{"norm_eps": 1e-05, "lr": 0.00202, "beta1": 0.95, "schedule": "wsd", "steps": 6837}
Each number is 50 + 15 x the weight over its row's rms, rounded and kept within 0 to 99. Layers, rows and columns count from 0. The size before them is the row's rms in percent of the matrix's.

# layer 2 MLP gate, 320x128, rms 0.101, rows 100-208, columns 64-127
117:15 64 57 74 39 48 47 62 55 50 62 57 44 70 42 42 62 32 57 40 63 64 75 44 46 60 73 74 67 54 46 70 57 65 43 47 36 75 22 14 33 44 86 42 53 26 40 46 33 49 62 36 31 21 45 30 43 53 38 47 69 35 43 48
101:44 65 38 39 45 51 53 47 49 73 63 42 62 67 59 66 45 69 57 47 69 30 62 63 60 47 56 42 56 57 66 57 48 28 48 69 55 52 44 55 47 62 77 66 63 48 71 44 54 51 45 59 86 52 44 45 54 39 33 35 56 56 75 55
090:65 64 32 47 27 33 48 23 68 63 28 35 55 40 27 40 35 64 47 56 57 59 48 31 62 36 44 57 28 55 63 43 52 70 61 52 57 47 45 82 23 51 52 26 65 42 53 35 66 37 51 66 30 55 43 47 46 63 57 51 34 61 82 23
112:31 40 40 60 49 71 41 40 44 56 70 32 25 47 51 56 51 31 54 47 68 40 35 81 38 54 87 33 41 57 28 39 36 30 45 43 62 42 38 20 24 74 49 55 48 40 32 55 60 31 44 38 56 69 56 44 59 49 54 63 30 44 34 53
107:20 60 57 76 54 76 20 79 53 33 50 55 74 46 53 32 60 31 70 67 36 39 29 64 53 60 30 50 75 62 54 49 75 56 70 50 63 58 62 24 56 36 67 35 46 88 73 56 35 74 55 48 58 61 54 67 73 55 41 64 11 63 55 71
088:45 61 56 68 76 38 49 48 74 26 30 21 68 39 49 59 54 40 56 48 34 47 55 49 24 59 47 60 73 79 30 43 59 50 36 53 64 30 43 38 70 53 70 56 40 44 49 47 53 53 60 57 57 36 21 61 58 62 34 84 50 45 38 53
116:53 10 24 41 09 41 46 26 38 72 59 59 19 43 35 59 61 71 32 40 54 49 59 62 38 42 49 44 50 49 31 69 40 33 15 48 45 47 49 13 43 59 46 52 62 55 55 50 58 28 41 52 63 42 35 39 27 38 59 53 60 49 44 36
088:52 53 53 43 51 24 55 61 57 44 21 41 46 68 44 52 53 48 22 51 58 29 75 43 54 70 41 53 62 37 52 41 69 62 66 71 61 39 49 23 84 40 33 27 51 62 47 41 52 64 42 59 51 54 58 66 49 49 26 51 40 50 75 47
072:59 65 46 41 54 56 30 38 72 37 54 51 44 51 61 68 36 47 63 46 46 56 21 43 54 63 34 76 67 46 36 41 33 46 52 46 63 22 64 81 48 47 21 51 54 59 70 47 48 66 62 65 29 69 28 41 47 76 62 68 51 47 38 40
100:49 36 60 44 24 60 41 25 70 73 53 79 31 38 48 22 48 50 41 66 63 56 57 80 22 47 46 37 47 36 24 63 31 44 45 61 50 44 37 46 71 66 57 51 25 63 16 58 57 67 52 62 03 72 57 43 50 36 68 37 50 56 53 43
100:33 57 55 47 52 47 52 47 60 67 64 53 38 49 45 28 44 34 62 40 46 67 69 51 44 46 68 38 63 53 69 44 27 36 56 67 53 66 53 12 35 74 54 51 54 49 36 84 94 41 60 65 42 70 42 65 47 52 84 69 58 42 42 59
094:25 38 43 46 42 47 48 69 62 73 57 30 68 60 24 53 55 57 44 07 16 43 64 38 50 54 37 59 41 51 09 45 54 76 51 70 42 59 66 54 64 46 48 55 38 64 49 48 49 54 49 49 49 22 53 51 34 48 49 84 52 41 52 32
108:58 27 58 51 66 80 57 26 39 59 81 56 80 64 47 44 53 86 25 44 47 57 89 20 48 50 49 44 48 51 22 75 49 43 48 45 48 77 65 36 69 61 50 64 66 33 58 83 44 40 43 39 70 36 59 69 51 20 50 52 43 62 42 68
112:31 62 26 66 43 48 55 47 59 53 63 49 89 69 44 26 48 50 23 22 68 07 60 53 48 24 79 48 33 69 44 36 52 54 21 58 73 59 37 49 56 59 56 88 32 39 65 50 71 44 36 54 40 68 70 54 56 51 39 42 42 72 40 58
101:38 66 62 58 47 76 46 70 66 60 47 45 70 43 42 51 39 59 41 56 82 32 51 45 55 65 39 53 61 23 66 57 39 60 72 67 47 56 20 53 38 49 82 34 46 49 15 22 36 53 67 17 30 47 36 50 72 36 48 28 65 38 73 58
099:52 36 54 75 43 44 59 52 30 36 63 84 70 47 46 36 36 67 64 28 65 73 39 74 82 28 44 58 57 65 45 61 43 70 23 55 56 57 56 33 45 27 90 56 59 31 48 52 29 11 35 53 46 37 35 48 77 58 31 49 73 50 47 46
075:60 34 33 92 49 26 48 69 71 49 47 30 43 51 49 56 56 39 51 69 41 45 37 49 66 56 50 63 68 52 83 27 46 59 61 30 37 40 37 04 76 31 22 45 49 50 67 35 54 30 50 65 45 63 31 51 57 23 47 32 45 35 66 51
108:04 42 31 48 65 73 41 49 31 41 43 70 58 67 59 59 63 39 41 34 66 25 54 66 40 60 61 50 73 62 03 85 47 23 38 51 50 40 72 33 53 56 55 54 43 33 35 39 43 38 29 38 64 54 56 28 72 47 36 62 44 65 54 57
115:59 12 25 50 41 48 37 22 28 64 62 39 42 33 49 50 37 41 44 53 48 50 31 58 47 44 54 46 52 46 27 58 27 51 39 21 47 66 61 58 32 69 38 50 42 40 54 56 86 20 48 72 60 73 54 43 40 22 59 53 59 48 39 50
101:45 65 63 62 60 34 60 56 58 55 70 68 61 67 77 50 38 57 60 47 29 61 57 66 56 62 37 46 36 50 35 50 40 49 26 48 50 44 55 47 58 19 60 59 55 43 55 53 26 61 25 57 48 25 53 54 52 54 79 28 49 71 30 48
105:71 34 66 56 57 33 50 53 23 56 54 51 39 34 49 40 45 54 68 49 14 82 29 26 66 30 45 55 54 43 49 55 50 30 50 49 37 61 82 55 31 26 24 50 42 79 60 55 29 50 51 51 47 48 73 39 41 58 48 21 65 60 32 17
118:70 31 62 19 70 72 58 36 26 56 72 41 51 48 46 29 40 60 59 66 64 44 45 56 46 50 79 54 33 31 60 33 44 30 58 51 60 57 46 65 33 42 32 57 56 51 43 81 61 36 65 20 67 63 67 73 56 47 31 29 29 47 42 62
135:52 26 42 63 54 19 50 50 31 66 29 56 44 51 44 39 30 33 70 53 31 83 35 48 63 58 52 46 73 70 57 44 65 40 54 31 38 62 79 51 27 28 31 31 33 55 49 53 44 55 57 53 53 74 82 26 44 74 48 50 43 61 29 26
083:59 37 43 47 48 52 57 35 50 52 73 20 48 48 65 04 57 54 34 51 66 36 49 74 40 35 60 57 60 37 35 25 53 31 37 47 99 30 46 21 71 61 32 37 46 20 44 58 74 46 55 51 32 71 63 46 53 55 67 48 44 62 36 53
085:47 52 61 38 44 46 54 45 45 39 48 52 81 70 81 51 39 86 44 53 55 45 34 51 61 50 35 38 36 43 66 49 78 34 43 28 52 62 75 48 11 68 64 63 66 68 41 64 50 46 24 34 31 61 70 56 36 62 42 16 56 59 41 71
070:49 54 29 62 53 43 43 35 32 68 29 59 53 48 43 18 48 64 53 44 50 43 63 41 51 56 61 42 71 59 05 51 38 55 57 40 50 36 62 25 40 79 69 37 49 27 54 72 63 30 52 43 41 75 80 57 58 73 63 60 52 43 28 24
097:46 86 57 75 57 33 54 46 81 51 60 20 64 39 54 56 50 47 52 49 38 73 44 43 64 56 50 45 31 21 73 47 53 54 60 58 36 71 21 68 30 22 56 46 39 51 06 48 39 78 57 51 09 37 51 61 81 64 33 46 29 47 56 41
101:63 47 52 57 56 40 50 62 80 44 29 33 60 29 54 42 51 36 50 29 61 78 32 51 58 29 63 26 56 50 54 24 53 36 69 52 58 60 63 71 20 30 39 53 31 48 45 03 35 38 54 50 23 26 42 32 76 96 42 61 70 46 54 42
090:76 01 33 55 55 46 34 45 37 67 48 46 20 31 35 78 56 50 55 17 48 41 42 45 40 41 50 50 38 53 47 38 34 49 33 27 58 64 42 46 50 47 43 54 42 57 44 13 54 43 63 38 37 41 38 69 18 66 39 63 64 40 54 53
108:50 48 49 64 42 54 50 56 62 59 61 37 79 66 28 62 48 21 46 42 50 10 40 33 41 58 54 36 22 55 57 69 66 59 27 08 31 71 55 54 19 53 53 42 48 45 57 45 64 35 55 59 76 75 33 75 29 33 68 94 50 44 51 57
099:31 37 54 64 41 73 40 33 63 67 77 51 65 47 52 80 86 48 52 43 58 42 74 38 31 59 31 67 43 72 53 60 56 58 02 56 29 39 35 49 54 63 82 44 30 55 26 33 44 47 31 72 60 27 34 56 16 42 54 74 69 47 48 66
121:47 18 34 61 69 62 47 37 49 48 41 83 39 80 56 48 60 43 46 52 23 72 55 48 48 51 45 50 62 57 26 52 49 25 47 51 19 56 74 45 46 43 39 45 50 47 42 69 25 60 27 44 61 52 66 28 35 67 46 43 59 44 13 36
109:47 44 46 69 62 44 48 31 55 54 60 75 45 32 47 58 53 25 61 42 37 52 50 07 66 21 34 45 59 78 53 24 72 48 27 28 46 45 49 37 56 24 32 22 43 35 62 30 55 71 45 66 48 36 30 54 34 76 13 67 49 31 75 34
114:43 32 40 35 71 47 62 37 36 51 21 33 54 54 55 51 37 46 38 42 39 49 56 63 68 37 61 45 26 62 49 34 75 45 40 25 31 56 61 61 18 43 34 26 30 47 86 52 48 49 56 50 42 59 58 48 50 33 46 38 43 53 39 34
104:69 70 54 33 52 57 60 48 60 63 47 57 78 63 50 50 42 70 66 49 43 37 59 57 76 69 33 41 29 42 66 49 51 56 64 40 34 47 37 64 36 62 55 52 46 08 31 59 47 68 62 55 15 40 47 42 53 29 74 42 55 36 49 45
099:43 27 27 69 54 42 36 33 61 47 46 64 36 38 17 58 63 49 45 40 43 58 41 68 67 41 60 36 58 65 49 62 58 47 56 48 57 52 56 38 40 21 62 40 46 41 31 32 61 22 38 41 41 56 51 59 43 41 32 45 50 45 54 16
101:61 51 61 50 65 68 27 46 42 34 24 85 34 68 27 43 48 68 25 68 65 50 37 56 60 23 54 46 44 67 50 54 21 60 37 52 54 73 54 44 20 41 38 63 44 63 44 40 60 55 27 47 28 50 43 42 41 27 64 46 45 66 77 41
105:44 44 81 32 61 40 64 46 48 43 24 64 46 50 46 83 42 46 65 46 31 40 49 29 56 54 50 65 64 40 67 72 43 44 57 57 27 50 75 44 46 39 53 32 88 44 56 65 38 50 41 49 55 08 57 25 33 65 68 30 54 66 43 36
098:21 62 20 58 49 64 50 47 51 37 41 66 73 78 54 28 60 49 43 43 85 15 65 60 70 59 40 67 49 86 31 42 82 54 48 53 40 48 42 27 41 60 70 72 58 69 39 68 55 36 54 41 64 58 71 55 38 66 47 53 40 63 57 57
105:34 47 48 67 22 47 33 64 68 43 46 26 34 24 22 38 60 46 62 52 51 56 50 55 32 48 75 49 51 37 64 54 48 59 33 36 58 72 17 34 56 61 73 51 33 35 47 40 73 56 69 59 33 49 21 52 51 30 39 48 50 48 84 75
101:55 60 35 43 38 37 52 27 54 75 59 62 55 49 47 80 63 62 71 37 42 41 33 46 58 38 42 58 21 15 39 49 65 37 61 56 40 54 71 48 00 54 53 48 57 20 52 67 47 63 40 34 44 45 34 43 39 49 45 65 54 82 54 42
085:66 56 37 17 43 39 55 42 55 73 75 39 31 29 47 40 35 50 32 69 58 66 57 23 42 32 67 76 32 45 53 55 39 57 23 49 37 74 24 58 37 44 45 61 44 66 52 61 49 26 49 55 48 34 21 66 65 36 47 70 71 46 42 64
081:46 57 71 54 57 60 33 52 67 53 38 66 32 30 54 67 61 57 71 55 05 95 66 43 54 50 50 48 52 53 49 64 51 62 58 67 23 30 47 60 63 57 58 48 48 39 55 62 36 84 57 49 36 51 41 42 35 54 76 35 34 40 41 56
101:21 73 50 67 55 44 46 41 35 73 56 57 62 43 68 42 58 29 75 30 76 38 55 33 64 56 70 57 62 72 42 58 55 71 48 61 43 78 42 39 46 70 62 49 51 37 57 83 33 50 32 43 48 35 47 67 57 44 34 47 35 64 47 27
092:43 46 66 75 32 49 55 49 71 60 62 28 55 64 35 24 61 55 56 50 45 37 48 64 31 38 64 36 71 59 55 70 24 41 43 50 62 64 10 45 46 60 73 63 39 64 25 17 65 59 52 63 33 48 31 57 55 41 42 34 33 46 48 50
098:59 49 50 57 86 41 50 59 59 36 21 44 57 43 49 39 43 34 50 19 67 63 48 20 71 36 47 35 58 62 45 19 46 63 45 61 55 42 51 61 44 53 23 43 45 49 58 58 55 47 46 59 50 48 53 78 46 76 26 54 80 31 40 41
113:41 36 38 58 52 73 41 57 32 19 42 41 50 25 60 73 50 48 32 47 31 34 51 63 19 54 14 78 44 54 23 59 30 69 33 36 51 38 42 49 57 37 66 29 39 43 43 11 38 61 48 52 52 47 42 55 40 38 62 84 72 52 56 32
104:44 74 43 54 52 55 52 37 46 40 27 34 90 61 66 53 52 35 24 41 86 02 64 78 75 36 66 53 43 50 38 58 55 41 50 56 58 61 44 40 52 56 48 51 51 38 48 72 58 23 49 44 44 65 66 48 69 30 45 38 39 78 55 75
098:54 62 29 87 24 25 00 26 63 62 57 54 56 67 71 48 58 37 25 28 75 42 40 52 86 65 49 46 26 71 24 57 76 82 68 55 49 61 51 41 54 51 68 57 43 58 34 60 39 38 47 31 41 51 63 48 64 43 39 48 52 68 54 36
101:51 56 27 37 37 31 38 65 72 47 38 34 54 45 64 53 47 39 51 29 87 25 57 48 39 54 71 43 81 47 48 20 63 64 67 45 73 42 47 39 59 71 37 32 69 41 41 34 68 30 67 52 40 70 57 64 61 60 45 72 46 45 63 55
113:66 64 67 63 47 39 62 58 47 41 57 33 54 67 56 30 40 48 25 83 66 86 52 75 60 46 78 53 41 57 60 58 54 56 80 64 61 38 42 41 36 64 54 78 49 43 40 59 59 37 40 61 49 82 80 42 48 31 56 44 46 73 54 34
093:69 35 46 18 29 46 61 52 45 31 78 51 23 49 50 63 52 43 27 47 57 40 37 46 29 57 59 38 46 71 52 49 42 33 56 76 80 36 43 65 72 73 51 57 46 51 63 53 50 27 52 58 58 62 59 49 47 41 48 70 67 40 65 55
103:13 64 64 55 16 63 20 08 31 57 62 27 58 45 42 48 77 27 44 42 75 37 74 30 43 31 61 56 47 63 39 43 45 50 50 47 53 47 49 19 44 53 73 24 48 38 46 66 45 54 39 53 49 22 58 55 45 50 50 72 59 60 30 50
096:35 33 71 78 32 57 32 58 58 54 32 34 43 30 39 61 70 40 62 62 34 48 61 44 33 32 40 72 62 64 69 80 52 37 26 36 50 25 59 18 79 48 67 42 55 31 63 41 54 47 19 65 50 36 38 35 51 29 55 48 76 44 80 73
094:59 41 35 53 63 60 53 58 30 32 55 31 60 48 61 27 38 46 55 60 53 57 44 60 59 29 83 38 00 71 62 58 43 59 49 37 60 51 23 44 17 47 54 65 26 65 61 50 52 35 50 54 58 49 54 59 63 50 47 53 48 79 44 58
095:44 13 56 58 54 58 46 48 34 32 75 59 44 62 41 46 51 72 44 32 60 70 37 60 51 40 45 29 50 65 45 51 53 19 34 58 57 53 84 34 33 42 37 63 49 55 56 57 40 73 30 53 64 56 77 10 47 61 74 36 46 45 43 28
100:10 47 39 81 51 69 25 39 36 45 68 57 66 46 45 43 70 33 62 41 52 41 59 66 44 39 57 54 66 75 28 63 51 44 30 42 14 45 30 38 55 41 82 62 25 56 47 39 48 33 57 44 57 34 42 64 36 62 33 66 39 64 47 46
098:55 66 62 48 74 48 02 52 53 65 54 46 57 38 49 27 70 33 62 47 34 69 40 31 48 37 30 46 91 59 56 57 25 61 42 39 59 36 56 58 61 48 44 38 34 76 41 84 72 51 59 54 46 38 58 74 50 56 55 45 47 51 56 49
128:57 51 50 49 63 49 46 41 66 46 40 45 23 64 31 54 45 31 39 59 42 51 18 67 59 47 50 43 39 36 31 30 61 47 73 63 66 56 70 52 31 50 23 51 67 65 70 57 50 43 57 40 55 70 62 29 28 40 38 62 52 28 53 26
091:55 33 42 60 77 00 63 42 38 35 34 23 82 57 71 42 66 69 72 59 35 72 62 47 64 56 75 41 57 56 50 26 61 42 18 45 66 55 51 62 32 60 39 61 40 61 51 46 63 27 32 47 46 40 59 55 56 60 36 36 83 53 49 36
099:33 52 30 41 72 92 48 47 46 41 46 68 68 63 55 53 47 31 25 54 49 42 65 59 61 45 66 72 51 75 34 58 40 42 46 53 40 58 66 51 42 64 28 73 48 61 41 62 49 56 53 12 62 53 57 54 44 43 47 47 79 44 22 52
097:36 59 41 31 41 21 24 58 62 46 44 35 51 85 51 34 47 50 33 40 77 27 34 55 56 49 71 46 33 69 61 35 53 57 44 67 58 48 39 45 53 77 57 40 56 54 57 50 51 16 51 46 41 78 44 67 31 35 69 57 53 46 67 51
074:52 78 62 44 60 54 80 61 47 40 50 43 75 53 63 32 19 57 30 51 67 42 24 61 59 59 58 51 43 55 54 65 48 56 43 47 52 46 40 50 34 15 45 69 48 47 46 56 53 67 41 40 51 33 67 70 51 31 63 28 54 61 65 73
096:14 32 38 54 62 53 45 26 32 59 30 49 69 48 38 62 39 46 40 42 60 63 53 53 47 33 66 56 45 49 45 36 57 65 48 53 51 49 73 35 43 53 39 68 59 48 52 54 69 55 57 29 09 71 69 25 52 61 36 11 47 51 48 34
110:45 59 46 60 58 59 58 76 56 26 45 26 70 72 37 51 40 49 44 64 61 57 46 67 44 57 58 64 58 34 78 50 46 54 66 53 53 68 27 40 45 57 67 64 41 55 34 27 54 58 64 56 49 58 48 57 71 54 38 17 47 44 59 78
070:70 48 39 56 53 63 43 55 38 59 54 38 86 20 66 27 52 48 30 34 79 37 59 49 48 60 87 54 62 53 22 46 41 28 19 44 65 40 57 28 40 65 48 59 60 40 32 70 87 43 67 40 63 60 65 77 57 66 36 50 51 60 47 61
093:57 39 27 39 64 52 16 45 18 39 50 65 54 78 38 58 60 50 52 70 26 36 46 59 75 44 51 45 35 75 48 35 49 32 36 25 41 59 41 40 26 49 27 72 35 64 35 66 61 47 50 17 42 48 44 54 36 51 62 55 24 64 56 37
097:40 68 37 68 13 55 57 46 43 51 49 37 45 57 75 42 52 21 63 48 61 59 47 74 33 54 75 45 48 58 32 15 51 37 50 35 66 36 45 29 29 71 43 59 54 41 32 47 59 34 64 49 64 71 67 42 53 64 57 50 38 51 40 60
093:35 57 59 46 41 49 41 74 26 40 38 41 87 34 70 34 45 57 42 35 71 52 66 58 57 56 59 48 52 29 49 68 45 47 44 32 65 89 54 56 60 37 52 45 66 57 69 53 60 36 85 34 49 63 49 58 50 42 21 39 59 61 57 77
088:71 54 58 47 49 42 32 51 53 50 66 52 48 85 55 62 33 65 64 53 46 83 26 34 98 70 47 39 53 34 76 22 76 43 70 49 46 73 46 70 27 14 48 21 45 67 43 56 49 57 54 35 46 64 64 52 50 73 39 53 44 29 44 54
111:45 25 63 58 40 65 32 29 41 56 63 70 46 40 19 56 36 47 86 59 14 30 56 37 41 51 51 36 74 55 74 48 54 26 50 53 45 47 22 62 59 38 46 32 23 28 19 45 54 73 59 57 79 34 51 36 45 73 55 30 58 32 46 39
105:23 41 65 66 62 35 40 44 28 32 65 62 72 80 60 42 70 40 47 31 65 67 65 69 39 37 38 38 73 41 00 26 42 57 62 62 45 77 66 26 39 58 50 75 82 33 45 44 67 49 42 48 58 40 63 55 52 34 52 62 50 75 53 58
102:56 60 45 36 49 44 31 69 38 28 43 39 33 33 43 59 55 32 91 71 34 46 46 64 75 47 40 61 62 34 85 43 50 40 59 69 42 72 39 80 44 38 42 42 27 29 15 68 43 44 67 40 57 24 41 51 39 45 30 64 58 52 46 68
094:73 44 44 40 47 45 59 18 48 48 33 40 55 37 76 22 52 44 72 75 48 54 49 50 78 45 56 44 60 53 51 34 62 40 44 54 47 61 16 63 69 45 54 48 20 35 63 46 36 10 64 48 48 41 49 84 45 59 59 55 37 81 59 55
081:68 58 62 46 35 33 63 46 52 19 51 33 21 43 59 43 38 59 51 50 54 55 18 71 64 29 46 54 37 29 54 54 39 81 42 56 57 56 35 86 24 56 38 70 46 55 39 41 68 37 36 52 13 49 56 63 60 41 71 23 49 31 46 34
092:65 41 51 61 62 29 51 21 49 14 38 43 47 30 41 47 51 40 58 47 17 71 34 51 45 44 79 80 45 57 73 29 44 33 48 55 36 57 50 84 33 38 27 54 37 62 28 30 66 45 47 53 42 33 42 63 62 62 36 40 63 50 55 42
103:16 48 71 55 81 60 43 49 19 46 76 69 45 47 55 58 57 39 35 20 59 60 44 69 34 45 52 65 43 44 51 61 45 35 35 27 46 66 66 31 37 41 45 39 49 37 54 50 21 69 42 46 51 49 70 36 55 62 25 53 49 41 36 52
094:08 63 57 40 52 57 52 38 55 47 33 48 49 50 38 31 56 36 07 46 69 49 73 47 34 37 66 46 56 57 29 55 31 73 49 58 63 45 64 27 40 79 55 53 54 40 70 59 51 42 52 44 54 73 61 37 64 48 83 72 50 73 60 34
096:36 70 51 51 48 76 12 57 57 50 25 69 61 46 47 54 34 43 48 63 49 63 45 62 71 29 49 52 22 48 45 65 54 56 16 43 44 59 49 59 34 16 43 52 36 42 52 54 30 49 29 48 27 67 31 71 60 28 48 53 59 56 69 42
105:52 71 33 51 44 48 38 43 30 43 41 61 70 77 52 35 55 47 41 48 94 32 73 50 70 58 49 41 20 47 40 62 40 58 63 53 31 61 63 43 15 56 63 48 65 49 22 71 27 30 40 06 34 50 76 55 70 47 43 27 62 47 49 63
084:26 56 41 82 38 66 27 65 51 46 31 41 46 52 73 60 66 25 61 72 56 66 28 54 44 47 29 55 63 78 71 40 39 42 77 49 57 39 66 54 70 46 43 62 42 69 47 16 53 48 51 37 42 35 51 64 54 63 47 63 54 40 51 61
099:66 48 32 52 44 41 45 71 59 19 48 38 37 48 58 46 38 44 49 32 38 67 43 46 68 52 51 35 40 40 50 19 43 57 51 59 40 54 81 49 28 34 16 57 38 55 71 30 62 47 29 38 69 47 62 27 54 62 57 48 72 83 40 46
099:53 78 56 71 44 26 50 71 61 45 58 30 69 47 34 77 36 34 53 43 42 60 52 63 45 47 41 31 42 44 88 55 66 62 73 57 50 76 46 62 52 51 34 60 57 56 22 74 53 69 50 45 58 66 33 41 92 35 31 50 52 37 54 59
116:53 37 47 63 42 50 27 49 19 36 45 56 53 72 67 69 50 34 44 49 17 59 48 53 47 50 35 57 48 50 39 10 53 49 68 30 42 40 71 65 54 49 33 42 55 32 67 45 61 52 44 47 70 53 33 29 29 64 37 74 61 50 57 52
090:51 76 66 43 65 61 46 51 48 60 62 23 69 52 42 54 49 59 40 60 60 36 74 48 24 74 55 47 29 55 25 59 46 40 36 61 63 46 26 67 61 56 64 55 45 65 50 56 48 68 79 57 58 57 59 75 61 57 51 75 50 25 65 79
106:36 39 43 37 58 54 37 26 43 60 51 52 17 26 61 61 53 36 32 52 55 47 58 54 28 53 60 47 45 59 33 49 32 66 47 50 69 37 55 50 43 68 52 51 62 54 57 36 66 31 36 42 62 50 75 26 30 58 79 57 41 25 35 43
106:53 42 67 63 28 29 49 59 74 27 66 40 53 19 35 56 50 59 49 73 42 42 46 28 43 46 31 62 19 54 45 37 37 82 62 40 74 40 58 40 72 34 48 32 54 47 61 43 68 55 38 87 31 80 61 41 39 32 53 58 41 41 82 37
087:39 56 34 63 62 56 43 35 32 24 53 74 43 54 48 38 49 30 38 63 59 61 26 74 55 20 86 45 06 57 40 29 66 47 49 44 74 48 38 47 60 48 61 42 57 60 17 52 47 33 70 45 54 83 87 51 64 59 28 49 30 59 40 46
100:23 67 50 45 38 59 46 50 31 23 42 42 46 48 64 58 45 41 49 45 65 49 67 48 48 58 69 53 51 27 62 47 46 14 37 70 62 55 59 54 54 63 22 47 67 44 35 51 35 36 50 37 34 42 27 90 31 42 51 63 93 67 57 90
095:53 46 57 66 51 65 57 61 64 26 59 67 79 54 54 40 63 53 51 33 62 29 27 40 48 70 57 68 70 68 44 48 25 40 41 44 54 50 37 46 68 54 44 43 49 49 62 23 41 59 47 56 77 19 25 69 46 53 39 58 70 41 29 86
084:70 36 42 66 32 62 30 35 50 55 69 37 63 46 30 51 45 38 63 49 51 71 38 66 31 17 76 70 55 44 20 34 57 39 42 37 57 56 40 66 44 57 51 63 45 39 53 37 58 55 38 52 50 41 41 58 52 63 59 57 46 71 50 67
101:41 77 24 52 50 28 32 74 69 45 26 46 50 31 42 49 44 57 63 67 09 54 44 36 60 61 46 41 72 54 58 49 33 80 44 57 46 44 40 59 53 41 48 18 42 52 47 54 53 69 64 41 23 23 61 48 58 55 46 56 47 46 77 74
113:43 57 50 45 55 44 65 43 64 29 28 50 39 61 19 45 46 53 26 46 41 47 64 49 54 38 43 42 54 64 41 44 34 62 46 64 69 32 53 92 45 73 47 52 49 48 26 42 85 51 33 72 38 48 47 45 29 49 71 27 80 37 62 07
112:50 65 08 62 39 51 37 56 32 77 39 34 74 89 63 54 61 58 31 23 65 20 68 53 48 43 60 41 55 40 45 68 51 34 38 69 38 75 57 23 55 51 46 59 67 69 27 65 73 47 44 41 42 45 66 40 72 59 33 35 51 72 40 56
108:62 36 54 48 26 47 48 39 44 59 14 51 43 54 46 42 62 66 53 19 60 39 55 46 67 57 56 57 52 67 47 62 50 51 52 37 09 62 55 27 25 48 69 45 44 43 51 72 55 41 36 52 55 65 53 56 46 37 51 31 42 47 50 53
101:48 59 36 82 78 42 46 24 50 50 40 84 52 65 37 58 67 49 62 40 32 49 58 54 82 70 37 41 28 60 44 50 53 47 47 39 32 56 68 45 25 20 36 43 44 49 38 61 35 57 36 28 41 38 39 38 56 65 51 62 49 55 27 38
070:52 60 57 36 67 37 17 39 60 60 55 77 65 41 76 82 65 45 70 44 41 59 15 72 69 48 44 53 47 28 73 56 44 32 48 55 48 60 58 68 43 49 43 53 49 26 10 61 52 65 46 38 38 56 33 50 51 66 45 36 30 52 51 51
106:53 47 40 48 31 66 38 26 54 52 36 50 63 51 32 00 46 35 44 00 57 35 50 44 52 37 61 66 60 46 00 58 59 59 46 66 64 37 58 37 59 58 48 52 72 47 46 49 67 42 34 58 29 37 94 55 60 33 46 40 54 63 51 48
092:48 21 51 61 47 39 30 39 49 45 41 73 38 63 47 55 43 59 42 53 27 73 45 43 67 53 41 64 51 50 44 65 29 00 50 28 53 88 81 30 38 37 30 43 29 56 65 61 60 51 34 47 40 54 61 40 46 57 48 60 39 51 40 39
101:45 39 31 70 26 32 38 46 52 43 57 48 70 65 67 24 66 24 48 21 62 25 48 53 46 44 65 65 75 64 24 43 58 50 55 51 53 40 67 39 52 62 43 51 64 56 55 47 56 24 34 39 53 40 63 57 64 61 55 67 67 48 24 62
089:79 42 61 42 55 43 42 13 61 58 50 42 28 66 57 69 54 69 44 63 59 37 26 51 33 84 62 34 44 51 77 44 40 74 34 61 62 58 20 61 38 51 41 48 45 43 45 45 77 45 48 58 53 81 00 48 57 49 53 40 54 39 42 44
108:47 69 23 40 41 49 48 53 40 61 51 34 48 56 52 16 46 46 33 62 92 26 57 76 46 55 78 38 68 39 05 50 50 39 66 56 56 55 44 11 51 55 45 48 55 49 55 39 38 19 46 39 39 78 69 62 58 30 43 38 41 55 44 70
095:44 43 58 37 38 49 64 54 57 50 43 68 79 46 49 57 86 65 36 23 47 79 65 44 37 38 44 49 55 68 45 60 43 59 25 41 58 39 44 57 54 45 49 70 79 25 53 40 50 38 20 65 67 33 25 74 31 44 33 65 64 44 66 75
109:45 49 52 52 40 39 56 49 55 60 39 83 75 80 70 45 44 36 52 64 29 73 47 67 72 57 58 47 68 44 57 57 60 22 57 53 22 64 77 50 43 43 55 40 41 55 29 48 31 75 46 32 36 64 63 48 80 50 30 53 59 56 34 43
092:67 44 57 51 56 78 40 49 59 61 34 56 74 52 61 28 55 51 46 64 61 55 81 55 40 49 37 51 71 48 43 60 51 25 23 68 50 40 16 49 68 66 48 85 31 57 24 52 53 46 51 55 28 56 61 63 49 47 45 36 39 62 44 46
090:46 48 39 37 77 77 52 53 40 52 40 49 65 62 59 40 33 29 58 25 43 51 51 48 43 36 73 53 62 61 23 20 42 74 76 43 79 59 47 29 35 67 62 46 57 73 59 39 64 48 73 52 30 56 58 51 63 67 49 69 59 42 55 48
096:38 52 47 53 49 46 41 43 74 59 25 36 43 45 62 59 47 23 40 45 58 61 35 75 35 28 47 42 65 40 46 40 35 63 69 56 78 57 63 56 70 65 03 51 59 30 34 52 58 46 53 60 38 93 44 28 51 38 61 69 23 44 79 26
119:75 48 48 23 88 74 71 46 41 29 54 47 36 41 46 36 59 49 81 71 47 59 69 72 44 62 57 52 38 40 54 59 20 30 53 52 48 60 28 63 52 58 54 58 57 53 30 70 44 57 63 17 56 54 56 60 59 38 37 32 47 41 15 73
107:71 66 53 55 39 50 46 57 61 49 56 48 29 51 29 63 32 60 49 60 20 51 51 49 61 70 26 57 31 60 66 93 68 57 37 38 34 44 52 61 69 41 70 30 60 27 50 67 48 43 34 54 58 47 24 61 31 51 51 39 41 31 37 44